Part of a small language model's weights.
Size: 8 layers, width 128, vocabulary 1330, 2.33M parameters.
Architecture: RMSNorm before each block, rotary positions, no biases in attention or MLP, untied embeddings, normalized queries and keys, capped logits.
Training: a variant of SOAP for these matrices, 113M tokens, 3437 steps.
Each number is 128 + 32 x the weight over the matrix's rms, rounded and kept within 0 to 255. Layers, rows and columns count from 0. Numbers have three digits each.

# down: layer 5 MLP down (transposed), 768x128, rms 0.137, rows 209-292, columns 0-31
# up: layer 5 MLP up, 768x128, rms 0.141, rows 210-293, columns 0-31
down209:110157106119141139085135210144158122094134116141183141139109154189162149110133189179088119136122
up210:125138136135090104122176093167080180064134169104090148152186150158161101100083185103095143154111
down210:077129169130067092100071118148110113076120117139157141140095074168144084142119092149143146142179
up211:154161125113135125126161093056107215158112113114100152104131117150084137155096149141154145079081
down211:146123174144093060118137165146096156130123120194136115128079181141093156142173125172089095107196
up212:076147098098154128143104171159081169097090098103112201115127175145111137147122109186141125113146
down212:137131153109130168117097148115165104146124080133144184101160155123108080126115091101172091206164
up213:118124094153179185137138088144150159075173081152108141145130158120149134139132142118135172136121
down213:146078125118066152123136119113115151094132075131133121174103151106134163132128075137170142092165
up214:104155100144136092121100168131133136099090134174190130099114096087174158080136100173119122133145
down214:132139156115143131130133099136168118080129156108148114152130191076123114156091147086194126021138
up215:121102158135164080153121128207096147146135129104121084167124183162180104122089173114119116086160
down215:130119133132177059132124122105039178123107113121164071148143123109109080177096098185192115193159
up216:077120180153116071108092182100047075137089102148102074107137115131193142111115096148127142151120
down216:131146114083130101116114183124181183132110099108054208140024110152190168129103155106149103147082
up217:085112160163140170115146125150138107124128190160125182068117182132167146168130102157200153133133
down217:127187102107110126136115130102123160117088177139128095127139152188136062136140134162090111226148
up218:135094165109164065146089076143059153152182186130101165086171138105132109094119084164164099134158
down218:131126133161071068103130147151178148081170085159178177181125129130173149151120138144146117136141
up219:161144153079102124103133092132148098115149084154081133126085094140112061121150151111066150189098
down219:046102108116095149171087092098145136151088182071132103071121125130145145123167147105116122115190
up220:111155132164174106109150124142037145134131159139126138125136077118109129159144147085234241143128
down220:149053112171102102139188118170078123114100098111193158119121121138103127101145169194091157072152
up221:127136121101151146147192094106061171171194108148031135138089142130154100160102204069128156164154
down221:171141122145141120112164167056205026106059116126134184058120158116017103108100115192111119104125
up222:107159158134105129143073159204130130137102085120154105028136096108147147133124071114083114146079
down222:136163116106099095130111110085095127102184143145132200063115093102138143155199119155151132099131
up223:102081144074138114131139130159146168098186152091171107097127130142136107141131110169137119122107
down223:096092123106107121114108146106152145083133169102109128144127151116160147071070165112114116134069
up224:157138085179185105066106154191199063119152121161128139144094183198104154104087120085221092111115
down224:171091193183171132094109117128119117149057132113153096142154137134124161147134139165120122118080
up225:163118147112139119096115126164142123081133133150103116095151175118090089120181154120192146055110
down225:091106103160076141137091121186152138123140114138130149111110143081086105163150143050150164092147
up226:103140127132162184129129119180126150144156132161125131193115099143196106152150066130121082169136
down226:151170139116160072087159118090068109118125134092090166146158072076158174089139177116077105204118
up227:137107197126175109079125118120120123186077093139170179054077164109163163071178162157077135116120
down227:123222124134116141126103101107136083174157166155090175083120147122105115127113052121167124178157
up228:151058122146128132183169099183151125099171114163124123189122115127035141143094146158085129108099
down228:107201138119124127085109133163145094124103117086078175113105123144188109155085116117130119133116
up229:094110131154159135161137104142068161087146195169124089066096092113105065189166123159161119155168
down229:068139147130146133166129133115094137063111134092181131155161148120144140145093097109164093131108
up230:092135098104067123133153082173193107047158135091192116105097120099104128134058146096063123174079
down230:127096136154152155148127121098163154107172137114101126127056077139132115112115138188103148091123
up231:095091168100161115112165218148128141176105142105120087120121145124066143096128065110137112107070
down231:091087128149178092152142101177142146069113152062113195169142123140077135127084121091187187164088
up232:115087146154131102132124093080144168131079163093116094108187158138141135158131201117124145094162
down232:118114171075110142094151156085182128167097156081148156150151109179127116176156098169139132122087
up233:074103149186103167094151145126179124123111104104132090130153098163076119071190137130192123133146
down233:139147161139120127158098136163089126136154140163111087155073141141105087126100135108111133161130
up234:107086160162100147074160121140063146110113148141102140091134125205154170127161139135110176105106
down234:127150055068158132195204137126158068132155132131170111154115157136112183102164165112174099146118
up235:131113102150139135137081134122134091180127150048143098105060126120122086130099121107183125113173
down235:109152104151103175112114115094137190165163155089106144142159139125192135085127175141142117080089
up236:071131140225127095124162106129119085090150102145140091102146103089152086164143161171119115123131
down236:110153156096117116062170089125101116173139141146095157177138122097082129100108118136115183114112
up237:108100119159105130147145120107104107152095127173138120124128162121118099157113136184107159159091
down237:159104123137113141147118141130135166113095097133175112146111133098105158109151166143117184113134
up238:078090172125155160119114124150132147095147117129114120120100135178101115107151122204133112181105
down238:145135159133110133134111149117178135183110126126120110090178124137126153182096131038157125124139
up239:105083146154124179048139160135187140133126076104124124126122096179125108108086115108155144090183
down239:117129126111141144192147124166124121087127123104178143135165113114119194139093186124159117086094
up240:124101116184101177091097137075131118181106102101141133157127139153117117091106105163139173102124
down240:104151132144146198145157175132122107164087103127158118155113120092076111073107156116146088146133
up241:108075114190151107095087102103118154099120127134138100089104167057074114142146110094080156103084
down241:164127156104130140151085162118105102091177156131116138166083117058119119207166139058116161119102
up242:187117127122130169126108105162129209155156166154165132147068105145124138077102151138157168099148
down242:195162099178134115106119099163112083141119177115101068128167135102117117178092124091172138174085
up243:134075203090151127168174096113080133119133123140142124105126086138147067173083118105111132106081
down243:145109181137189141135136185091131140125178182142107178103117098118121092124084159127126068118115
up244:133089155132135160119135086130135126159132088079169119140104105130112116131188143142142140142054
down244:137139141168184074109105098104083094143153116115114200149082123149103111115108174090161090167167
up245:096078142123128126131073106159128094175107069106151140083086152125150113144105144125141089145088
down245:137192091128034138109116196152091188149156139097138133087157165134160099186121131191071180185115
up246:168143138162196103086127096154117149101090166111112100097135149066179094110104129120167158158077
down246:138111060102141103120076156139119102141119177084089111101133156133153109162118122121107135119117
up247:154102163150138139071138105146166208161134117096165126140071179107158163180151149095153099116107
down247:154152145118183156157111120151125080158103119126101139180160088083128052161113073135165154114144
up248:115139082105142158102086140143144189168149111106105142103107098133162112102084161067098174095081
down248:109131161152131224134120059117165152163129116122113126115021180130151142090089136137150194118092
up249:101127143172113099111160091135063147111139108090087076096133162154179086129122097130151137083089
down249:166093089105100133130152107094157143186098158130167163112086143130140120106128149159131169133191
up250:120114135062104114108031094162159148076106087157089132104126127146077140148137142135210132142090
down250:149150169089138133089146175191086156149156150138178140102099133092114101111105138077110154066169
up251:181128184134166183135099116117148173146106085142133144111112129156158048143131140157121127140190
down251:137133100098086085117144114141112148167090163135085129134141184151123176162143131170136130117068
up252:119114117149174086070194127087136215117126131104060121136095136143083125109140129123147130149151
down252:120118149105104043168129128117104108115148113123211165094209099097117113108099121106098133112079
up253:141078137148149079096125146141141169247119156143148111085126176118145138109133135083125162123116
down253:115140135136129139126130137146164147053133137114189177155111112097101176172169139141113109150055
up254:154131152126125154079134127150146144129083153163068187125105140113062139150106127172135061098100
down254:188146153123167167050080107112159151131123126153130118117098118132135104118136118136101114102129
up255:096160168190132137125123122151123130162100060144133119124088145103104152143130129185093178062054
down255:059210164120108058170144063109134161108134099119157095114067157119132107063175154119120092120164
up256:106116146106160149115153127200147126121109128072160150144161106141110121140095112166152167122159
down256:135121143126155123074112103123123098140079140037139083139176154133121121173155135122105101188063
up257:143132102136200140125148120111153162160094129101144140168140144097122148190138125115101043111155
down257:125100113089097118115082117128101100147126146113127148135150110143155104161155159103122137163115
up258:134186147153124140077087101135137126051151102197161109126111143156124173194123173116111110181104
down258:114130134154086126136114129103176130095093161172129062101149125116163168154143170163159104175148
up259:186169115159120061149152157109140157169189145135121131140095105101117094108163148160163186138182
down259:146089100108132121094084134135116090111144152153073103145096077095098131146095130216160111115102
up260:143122112190093159118115095125188146164159126154161179115068110101148096120158188135174047067089
down260:167122177116136125168133165155106156131185152102103091127101121181107094087196124135131159115141
up261:122051149142197128128096081116146144161159113119176094152104114132104040114162106160078135101150
down261:149165133131143190156163115133039171149153172117072109107138083141087118117144085097115113129091
up262:143052098126116090145083102148114115135113136142114127124121082087141105169140100113178147168083
down262:105148173159124131171179147119117120103127107139168137180116094120071141126095145166092117139199
up263:127171123088126111133162183128139118102247130134152162100097168167178117074137154145128127137074
down263:139093145115093117140111140150179154107068155087113176154138033075140142184177150122140143154094
up264:138060189116124137102097129135136186127141094131152104087147177100115096135161234192119147125093
down264:124149117122107100129202187076134075109153124148122148076120096163075136140082059140114144203188
up265:069144107150121119091162127108104163087067115122145098134074128152094172162117189115150124128134
down265:120127099060102065175125154173159136109095123131113126149165146086100144111112151118113128106167
up266:142102153115093108139135086130085145118137133094112110116120100110138092132156087085135139190128
down266:129139103130146155112153147128134125155122085177116128151070129161133145120127163139159154128124
up267:136109103136117129129096091179148136185091119139064085111029099104116144171128181155129138077177
down267:085114094149119154114100097131158135076207084131098156138141148080132088151094109166139162117091
up268:139086106121163095174093094160148103126103128117130127056150136122107058143161150100141151124137
down268:086107157070060136117144106186125130105139126152174149188111056143158124122102164132171082081144
up269:152123122131166148120159095079110050116149159147179092075143132122112135161047154105081181100100
down269:103156112103135163146098146123115141097138155050127154195143164144176116090092112175161123117145
up270:099129079183131115130114077143134124108118089097092090139117104103121114123101112117133162183098
down270:153129078091129134125113124124061124109170114099154084087129112121115087174127144140096175165134
up271:179133129081125102167147098134098158127157122139098153133143132150160206115152190099008127123127
down271:105206070147156088169052084128124120180151087163160135090157136084173142090172173098105132135139
up272:120172106147081143180163181147123131165134125081142097096125145105158117109194111158146092131125
down272:178108124120145118165098107086127177128104156120084151136099090112132152113127135109143145178054
up273:145131113135171163096113030119160094150162080098147162152132082072126140138141147105110117106174
down273:155174159120074161143152170091105159196096065107067157118145128107170095088134080120053106110130
up274:092163116113108170088132156092119136119125126129137112134096122145164172158155134085140190079155
down274:103154125113098123135122066203168115126108213172125109152116178091134158165142166145124153169098
up275:141160121155134117152095079134094110113146109124146123082081122146132133166078086129146115092123
down275:135139161155084065124099144154131128113178134064124173096153128210126130115139088128124090144157
up276:185104146103103169113152114122091146137139119200173109111130147078153163085139093148158142132101
down276:089134146145147136144101124096103168201126125100140151104179099146107109114134089103170160121167
up277:101178122134143091140114129139149161138148145117101096110171134096058173180146082117240178098128
down277:193145165092111113107121083079133114116177135112114182109131128123184112125138160104146143181150
up278:151143108169111140164047075125133139124038144101101155105117157162077113103086217153117138103135
down278:193142061140128108146061111160119093113124045123141107095121095135116166198131196075132120133085
up279:194108120186097153162093149128114116109114078155118171113144101032119113085179179123168177131088
down279:087164137098123181210173117167141104145134140098154053150103137129084118155187115175095135136160
up280:120129072116117099143106142112070147126125150161119121119126108158119098109079144158130058078146
down280:126112119089114090173138112119082069135156081175159118117070151172122148114057147178103084138134
up281:103117130160111185109120119129143113139144134117121130139149063116157089111038133167130116088174
down281:069098062183141117110128151152163098092112097155110101152138067051166093116073112145130125020115
up282:128096180079086111129159134107102128186097145106042168106139117126122074161164082110167191100137
down282:095123147177141142124130067124106117083171135126109139100127103105142098183116153131118120151130
up283:108112115127136094102146138154030120130164102193107097124117112131115141133129096127103166162128
down283:208140119165073132102107197155150171187177122170137137124083120111079173142102120132167088057109
up284:110134115184166118102125117144140094093138136148127117160065144124107096143100111167111049087122
down284:112124144134141105065105110176125129160118161127136138119095195167176128106165131108107105118125
up285:124135131102164110180152111104122081150128104144105094158124032102102157123086162115113151072119
down285:163114160106161064212121122107132113112108151201133105063094110119119133118136105180137133106112
up286:143047139114117159119117146172114182178139122099138099120127155137097091074089142135120109134120
down286:175142150145168150118128132093090135119122154114152137145072186146111150150107130147133098165186
up287:179132101141143143118119133133100146060135124144105130077115155125102110104108083140194140097156
down287:109130070142092133117203103093105110166170064117152090101149109067107098148097123137141102129116
up288:129137167134081122143136126174130153179143132120126171097128071132122126165108093110087095149131
down288:133171153081145149183191171113078156136135161129138101091125125067153090154163144153109123153092
up289:177097100188150124144137091146131105046155116088127157138143096130152087137104106169163160102122
down289:149083057080105099141066062159127151106110163102110127104129208143194071137088135131183109149179
up290:100155087078114107120080133104153112146140095130090109131092073135151094144128082163157144141149
down290:177159156141111066116155104144145093134155026135152114194176121108216154121157084126104124149162
up291:227111158154105054119092155138123150074117121158185127123151182124141158139068078112109151134086
down291:083149121086120156117145114147145151096139113101174141157168123119123119118134078162055110144103
up292:123147088163081131168125079132057179113166115097169153082146135090085107182103105141162176151129
down292:103104150129171115177041116131177118135154146126029056103108111143137151149131124137092107147173
up293:112109104119135168147134123114099183060155104104115165071112106120149113137146174112125073090146